{
  "bias": "none",
  "tie_word_embeddings": true,
  "parallel_block": false,
  "init_std_down": 0.0492,
  "beta1": 0.95,
  "max_seq_len": 256
}
Each number is 128 + 32 x the weight over its row's rms, rounded and kept within 0 to 255. Layers, rows and columns count from 0. Numbers have three digits each. The size before them is the row's rms in percent of the matrix's.

# q: layer 7 attention query, 128x128, rms 0.1, rows 31-61,95-125, columns 0-63
# k: layer 7 attention key, 64x128, rms 0.113, rows 31-61, columns 0-63
q31 081:148093136200122112108131178168095097145093090110172108098088121155134107175165073184124095114115181130141151126082159158156120122175097127080127121129132149167171126163229130094149114100159165
q95 121:131091121149119194139117090125183101140144141131114129111130138106107131107140087193142128141089097130090134089089137098180155148130181146177140118203133103181127143179174128036163100107128126
k31 119:165107133094128104085144116099107135153150126089130091135137201177077124110096099173107134167166088143171101110210115122122095050165083148134074126118088084108143136147167101068058127160147069
q32 077:117211139091154112128156118110097175092151165073133143099096095137162102078132114123143113128145127068169184103087162154096108130146164111158149135169141121134148180152120125189069117116132155
q96 133:110134117135093136121144139161087154147064132137112079149122125182175039177084105119121144108143182139174183111138081085162178133180115184176134119094206079112059101158152098136100180113193156
k32 107:083063138160086135114150151167145182132063144119174145180133131188181127073089111165086080127143122110130140126158173077214106137189176123157174130162107091127073118131076080103102132146139100
q33 084:114116108129120104060123142159153166114200049127104119113132130157078134090196131116106180085123082129114141110134120147105155113163109097118129158079116183133166150102183087168131110071050110
q97 116:085114069085130157125138041162138159152132111148090111091157161107121082142165138104110157133147132085113151122196100094113196131140089122093068125174087234142142122134153150117149116136143162
k33 100:123129132169117094195106152091137135140206114111119119156180089110072078086144034116140120154094109108141134101166141146131123160179091144088124152059130188203075111115129127157136157147186100
q34 078:156151151177169121129105132156152119141135115166084103092168118168149206098154109095131137122147164137142141119065143185082102129123160143040141068074156158180133147106141143098043153098111158
q98 123:106174089086183100193057051119113138159177102148154147079212120091092191114135150101144111138132161159153134165132092178169114176113127071093160130103116140133160097092134075149111107132086168
k34 101:177149135182185122113036106129134041112153161087092119112218198109046177116159133074121098202108117083105128151143113143147169197115114089144138139205195130145114085091126118117148147082094152
q35 085:158147134116099111131130140185117159067051147085146090123141076127111101102109117151135074155136107140127166086118135097080157150091165139098114091156144131100157151125084148125136120130121114
q99 120:076120106133089164144127172149136184114095170136182097119088123061084132132122082160122162158120138155135136128145120171124148126130125137109104075166119165107136121138124176138122086125141121
k35 101:039117116131047106173090147156148125124133111137112096119099150129094100164173122080172096103098093176160080112174124171155098116088163154076156098106130131116132055126123130125141116107139103
q36 077:192127098107119139120150104072100123119126140111118071148100099098151071078119086081130092129157110128177121113146108106106161119146146129146115169141113152154157173121134076087075155166141139
q100 120:112155048162160143162131085129158073175136139085115059137121077146137199084097109167164115082177163146152126116177142115099173078092112079128158169102117143167103146118136132139106094159138127
k36 103:148171159191095117076113134107121044145153119084119116142114140121191163158171114081128056194127133096105092144137141082130147121124157138160116071060132169129129152115086120191129100115088150
q37 089:120090155124090109150151096152140144188137153148158097169135111132099115159089144183071130140141149178190094069134184134125139090093095115167071154115127098123149118127121100191175161112102109
q101 119:127134173113143118135169116150215146051071124122130110138159085084051185081105113096088143156110132141157085048180138131108170140139154106137098120161116082160164139163130124065118133100160114
k37 104:151111118105120101203146121133124174083170106151104160120085061128097163110175119124092124133115136126133117136118093089143127106123116162125133133127136123101103133142181144160069094099125182
q38 075:170150174120112173113104099089110201136117127161116155147074141088151094139099082123146139091134101108173127105175163131103093115156107149102146121080070148060134120112039159158097122147135158
q102 123:153120144133086142143140119105156131113135165148115137150132139123128069064094139145084147154145119104129107101139090199138138171164077178126147157089138141105152185124158146182145152116114140
k38 105:136108151098091091143189104178155100126111112144126085150126117107183145088148128143175190087134155071123154084120066126139088169158141140076109127097187100139145093077116074134147095179132137
q39 099:144115089116104132127136127101116101167112044131112173082189143138164152100065079063137113124129152130178141138151109112092176175069156122164122102135146142094095117077103116123094129123140133
q103 113:160127109136120170137149148099029153092096128075117103100220149153146133134070083114153142088125192096195133153117093190113056170090126135138167125131142113158105110093154159098073148126135168
k39 111:189117139149135128160173110118092145164103146102156108160130158161172083091066133140160040095204149091134131171157123141182069136114113159169094084094100155167135140127095198147135107101135140
q40 093:135116102050170155183115077130143142086137097133082145148178137064133187148132127104113132137149164115166113129142173130132125102054124104122166122121113133127100161170130127126126140152078090
q104 108:221072131104115128115089159120150123123133144173086223172153095165137080145105157159119089106107138154187133095110138107158141163125112139092120154168087142100111144165114142184105103119164134
k40 109:113149162098151077131056110066106163142105169122173158149151087157132138135140149152152108100137132162133154156090143144089120146168125098129178152131185118137088137074121107179165143148171144
q41 084:100131179164124066119194114167142132161159087151092108131118134111160146155080161099141144083135160120161050145155172153106159143099157111124106124108181126137105147178118082078122121108121089
q105 119:122083091154109091142183140145098147106135114201094143081108154188112132125109119059096157130108155129114121129134141186122155119145114157103086114111155098133074146110187106135156164065113155
k41 102:124152126162136141205192168117159180082099133121162104047185184115072107094102116106103124148141105153131131167121164162141142167114115115089133158118087075149157145143142056117100127152120107
q42 087:074126155113105165125131106132170133144106094109135104129128116138185092114081107144126150148153148085131168206100130161107133112140139165165099058163092140154159161077119090168117124118140153
q106 112:153090109114124095084078133132141071153122097196165164131125128136146129125153142014102164101143147106114179107167125184151185081159122128161137132129162098122192126089135124114078158129102114
k42 093:146102152116111189116102080152167116122129101160127151137140090164092122189096130050091124115129142187108154090150090145149137130054134159147103137140113121170122152152186105112143128173174135
q43 085:136135103123164131127177151143141105128218119153122140132175096116076111152157158144153133118115116145083160158151110172126144118137116110109165122093220117158155182176169127157081164089096141
q107 113:133149148069121125195096137172100112095123134049146122087067137106139151109104179113184160116086089135133162106080103178144140132116090105127190048148149109133155122165069136102115121166159125
k43 100:171075130079072110129064116160134110091140156138166142115122136145200136100151160106164154135116112153128093144134147161131172159129122076112128130137130151145096085166145149111170172118077154
q44 073:199162068112109168167142143165134193100151108118081112077180124134097078083101134082143142119121143119175143164179145133145097109111114106121152082118169109129161111150125115156100145078100116
q108 112:156121073148106090115164148165115170186187186146104132150195161106157131104137144083112112110102110140083126065132115171090143112160159131132116110099130140119133145082182155172095104187075122
k44 090:148088120121043117132156153157096135137156160082116150139106155145117120111148136109135093166140170115156137103128148183067155115126132126163114190150127120175128084113128146112126102161105137
q45 095:139168125078180111076167123149160150150174089144153123105098159190167163158167129132170086164128141143098161156152162131112143155112149119125129132166178162133125127212129082147089103099116123
q109 113:159119187081086175131145083139138122155109143137182123149130159195129198113137129112142127146139147113105141228135119147101095130096065104083127084124141110147057108162148135110095197136098089
k45 111:188164142167135158108079127109066068109113161100216107119115126075113136119122106108093089074112102131084133174066172141161138120182125141129107129111089098174172126159093131073145140180153173
q46 086:124134169228114132116213121186144180135153068119120106122086126110147146144128123128134105109162212107148106095081138180118078138126102104205111071146078140143115158128115132084132131130155073
q110 124:107158172187168135134216182093161136118184128091124115112132141167089159132170115125100120149134217165112147113118119152127062137116140127090120121072168109143130126117115111159126071090127124
k46 108:177100104164180164116113119068180100145096135135090068133139173100103140107149099155127146159183194127139140176153144145146016128083133121076166154106095157078143132134171125085087095121127182
q47 085:110074125121120125153144117225127068075087136094136116095160220132124115119145130142165090098115115113110135177125144088127178098091142111172095113101133094130114081092116135157189144103161155
q111 114:115087144121142136176109125122084088061119166110173128097115154136155122106085083118205113101163110154118175206181116090065158136118121097085109102107159157162110136109145105094138128105138117
k47 102:166098064072165079183111091123123163144096070093072144149085155099172120131140169120140114110122108197074117165131057140125075091118067190196150132115147122076161126088129194124136121125090153
q48 082:068108125131115101117089164097104113179148080135176125052151121047128145060147094091173136160062114136162151113206149152139130142119135135051148175132155164084121127118125145100121109126177145
q112 129:170199100130188140118111105153138130095133103129148101139108184153164119091144140151169127082090169102168154143105130189093157092082121177108143114161184106099140159114088083113117052135104197
k48 106:178122113107166118189135172127138086140210137133138117169112121113130156142126095144141123152054134128104170146165137069132107140121118164083153063158194197171100138182106154131137101138117151
q49 077:132111144082115138093104132109119131111136156164126140158154151162171152115071171078148170127133163127095171095121110152113062161123075092106141144073134123152065160194116083120154141104125182
q113 117:105117101119105128126145141090155096155083126166102169082084117173160154180140174117058157117103081128104203110127088139144155121106171111159152172159147099120117066090118159152154157184149141
k49 102:155143118148050101148146164149138116074136152151158187096131139119137106133174124096117137136154085074130147161127119040106089147133094165162071225099150060083100133183084126128133136137159131
q50 087:147189117126110144125134167153103139077119108145131145103060167100169084153131047095119118101154110109172136105129127111157130126110168169118100104118173070127109160143181180135123086129079109
q114 130:103106160105151075191085131141173136104060069070132134101134103096164106120143057129083120086149130081096155128109137116135142137155156171121087088145193107125151169076113169124125143161167087
k50 104:141126138167150075148144150106198146121105081092122138118103110136159139095139075111094112117115132152122125125100106121118103152159223106113144143034113182055078109107132127171128108113183113
q51 079:140138110117188121097132118136087109145108083162176202178102141084145088126181116142137140117105090154125132149158148111116098141121112094136137114157152145126072149194071158152197084138084085
q115 113:080140142114170095062116147139106215172160144202151110142164111167102129144073176168153162087115116064096133139126082102108093153111091090184147134116150122118154138109096118124098133123133136
k51 097:100101102154114145072123147146092192120135129155115129125145060155107164210101127159131091126076162165105090083110140099090147129134049128106083109092146121148161097108069100127162151142107108
q52 074:147143166070122100134093102147108102164180126130148126051160196100076159091149116156127131169150116159067128166119069196140130110136164110102120153181128110130102122124109118131102056091107084
q116 117:120087123152124090112102146136162119150165112137132141096142159059107131183113071185114163177127128126089102094146120137149149155162139157092143197057162143038171116122109082087082088111085157
k52 100:117108129142088074215042148116145139147128145174155102156179142093086154078133150238105155137130122196161201109117121126144108104119145130056147159063123099131142119129169139113062119109102122
q53 073:162035146140132161127202164101151080190075159102047080135096144088153162160093091129038100148159076107176110071160167085109119171112133159111129147055113160114127189158128179138137099121138088
q117 119:096154077116078145127139111123169158165134160097096094083074156147111129134164091131092136148113029109151125106090121119092146122145135182104130137103151079210146116124172150105149084212091082
k53 101:189109157133164178155136196182137197189169096136208148070069106125163155128175111067147099106128126127168091132133117132114102123137197133137136062088137122139119130095149103116092115141106116
q54 084:158092091122147145125147148057185111069158136161195141106087189176124100082141134129150095128148094081115134137101150180169092162150167110100152117150162102154093166126065159145093061119198101
q118 118:089088138112097103107123120116147156076157085088129146161136170088087143089147153114117191108107167115158129105071143115183152123178129106113156123139184093110155180135140107158118090112164143
k54 099:130114083107112147129089142131163181073116156097192074087157127101101153054098117115141148110189154155118156109159146156155140138131120060151137132131130181144236080147127152097085121125156136
q55 088:202121154201110138112095116116103155140101146076163160200125128111174152203161144119120119112132156132083117157077169138122101086089109136161152133153161119159089145111137133092098121069094076
q119 114:149127145145116063071147154124131123136123164122112144141156118105122105161170164148134060054153116166134073157104153154152136130117107086144118146124137124216132117194099093142220134129080146
k55 108:185126127175106144061163143116097142136093191085028103127094112116141087152126165186074172154190126134119131114135165149114121131088134159127137091072077044143135125201164126092103160131108172
q56 075:202094180123071126108102095096135150147105139144150122126114090087085114150105130160182150143136124146200141107166174119082153140126114145076126150045082133137084136045147137179148115174185138
q120 125:169108149121136140102102135149084145192136107108162092176136110116130073181051115150173066184169160112125139146149108090109103137115190113136118132191171141220143135178121075110101072058150125
k56 102:135148162131103115070098136173125148139151148097101098127119101104144071130153093108105112101106136139105138125074172102129145122114104116147140087189185165161137099135085102090087131098128092
q57 090:072182169161153109113190144152122165176188124101131075188126185133168111136165136138158164143107183146123112133134136170149092087107116132130163061088175104150154168171123167094162103094120066
q121 118:147154136114159098125120121140123159086169118187143067101112186136133077143095105130149142130116152154105123105060215137166200081089119101096075096138112179138120136152135101125140056073145133
k57 116:098124183138183131111098101113150101067142149124186100179103106089121182147129105145137121144139090137101112165079147142119105129118172096117153153123197086130139109195140148162062079123139129
q58 089:120165079187165152055122152158110142136131131132072103133096127117174075138177126145092167076148155103120174153116117136182108172149140112144089055123145160147154153101134137094128156129141074
q122 113:156083146059158136085182142147123097117129202168137176192053073122159133171133132140170098101139105102104054133147112067103073114139142096097095093109123120113160067085086130091189138159126079
k58 101:204108166137094143135126178102128157121073109148103133099113115120196130096153095113166129142094133112120107123158112085139112129177109118147099148094084126102104050101086182110144169152110194
q59 072:145119125171127172095136119128158136098143128126133146170097043135082080170165200141152101090135148126126164124102100100132135196128127135176121075111128141100176113085125126111203148168073098
q123 122:123155124146153163154166118115138105099088085146129175144113132131130120111163144127073076092116095114180168141074122092150101139126157041127091142086158082117148131152105106095098197200134170
k59 098:101192179132073111107121134080070106162138099146118187115139122074138130162110104103114136091137107091174168126168088110075145155107131071137107124191126128079128160128064150146116114115174162
q60 076:134125131146079110102114151155173114151181116153155134121139110132172145148077139175173074112139153186099133149120101120146067104116096157066152081124118152122121129099112148085136173127144139
q124 108:107104140174071117115131141139112125142197121126170147212095114141099128132160123147143153159163197163102120118137125079088118141173146183088134088092130149152119102080117137078081190180113126
k60 101:158101131117078084105138053095142122138128067161151113123097149125168168151127132121073152149148152102137144126125094116158155152166045180106110105149080125184114118135141151096104170164133114
q61 087:112073139169100182117140141113153130154149143115154127113117149139104135139084161164138083137116148166102108172218187070156136175030133123079136118072133142143141093112127162083128181133131118
q125 116:115191126081127119124117182129200103123095145139110178122151118103106068102096101124101111161109158104130112139092137079108147147090151116133125167101039098093163085146083152099109125129119126
k61 105:181068119083085148141192160110160107153122066107073084103186121144095109129149158163136094131091104096123131147102089093100164053122107131121194067163068137102120118136129129127087143154117174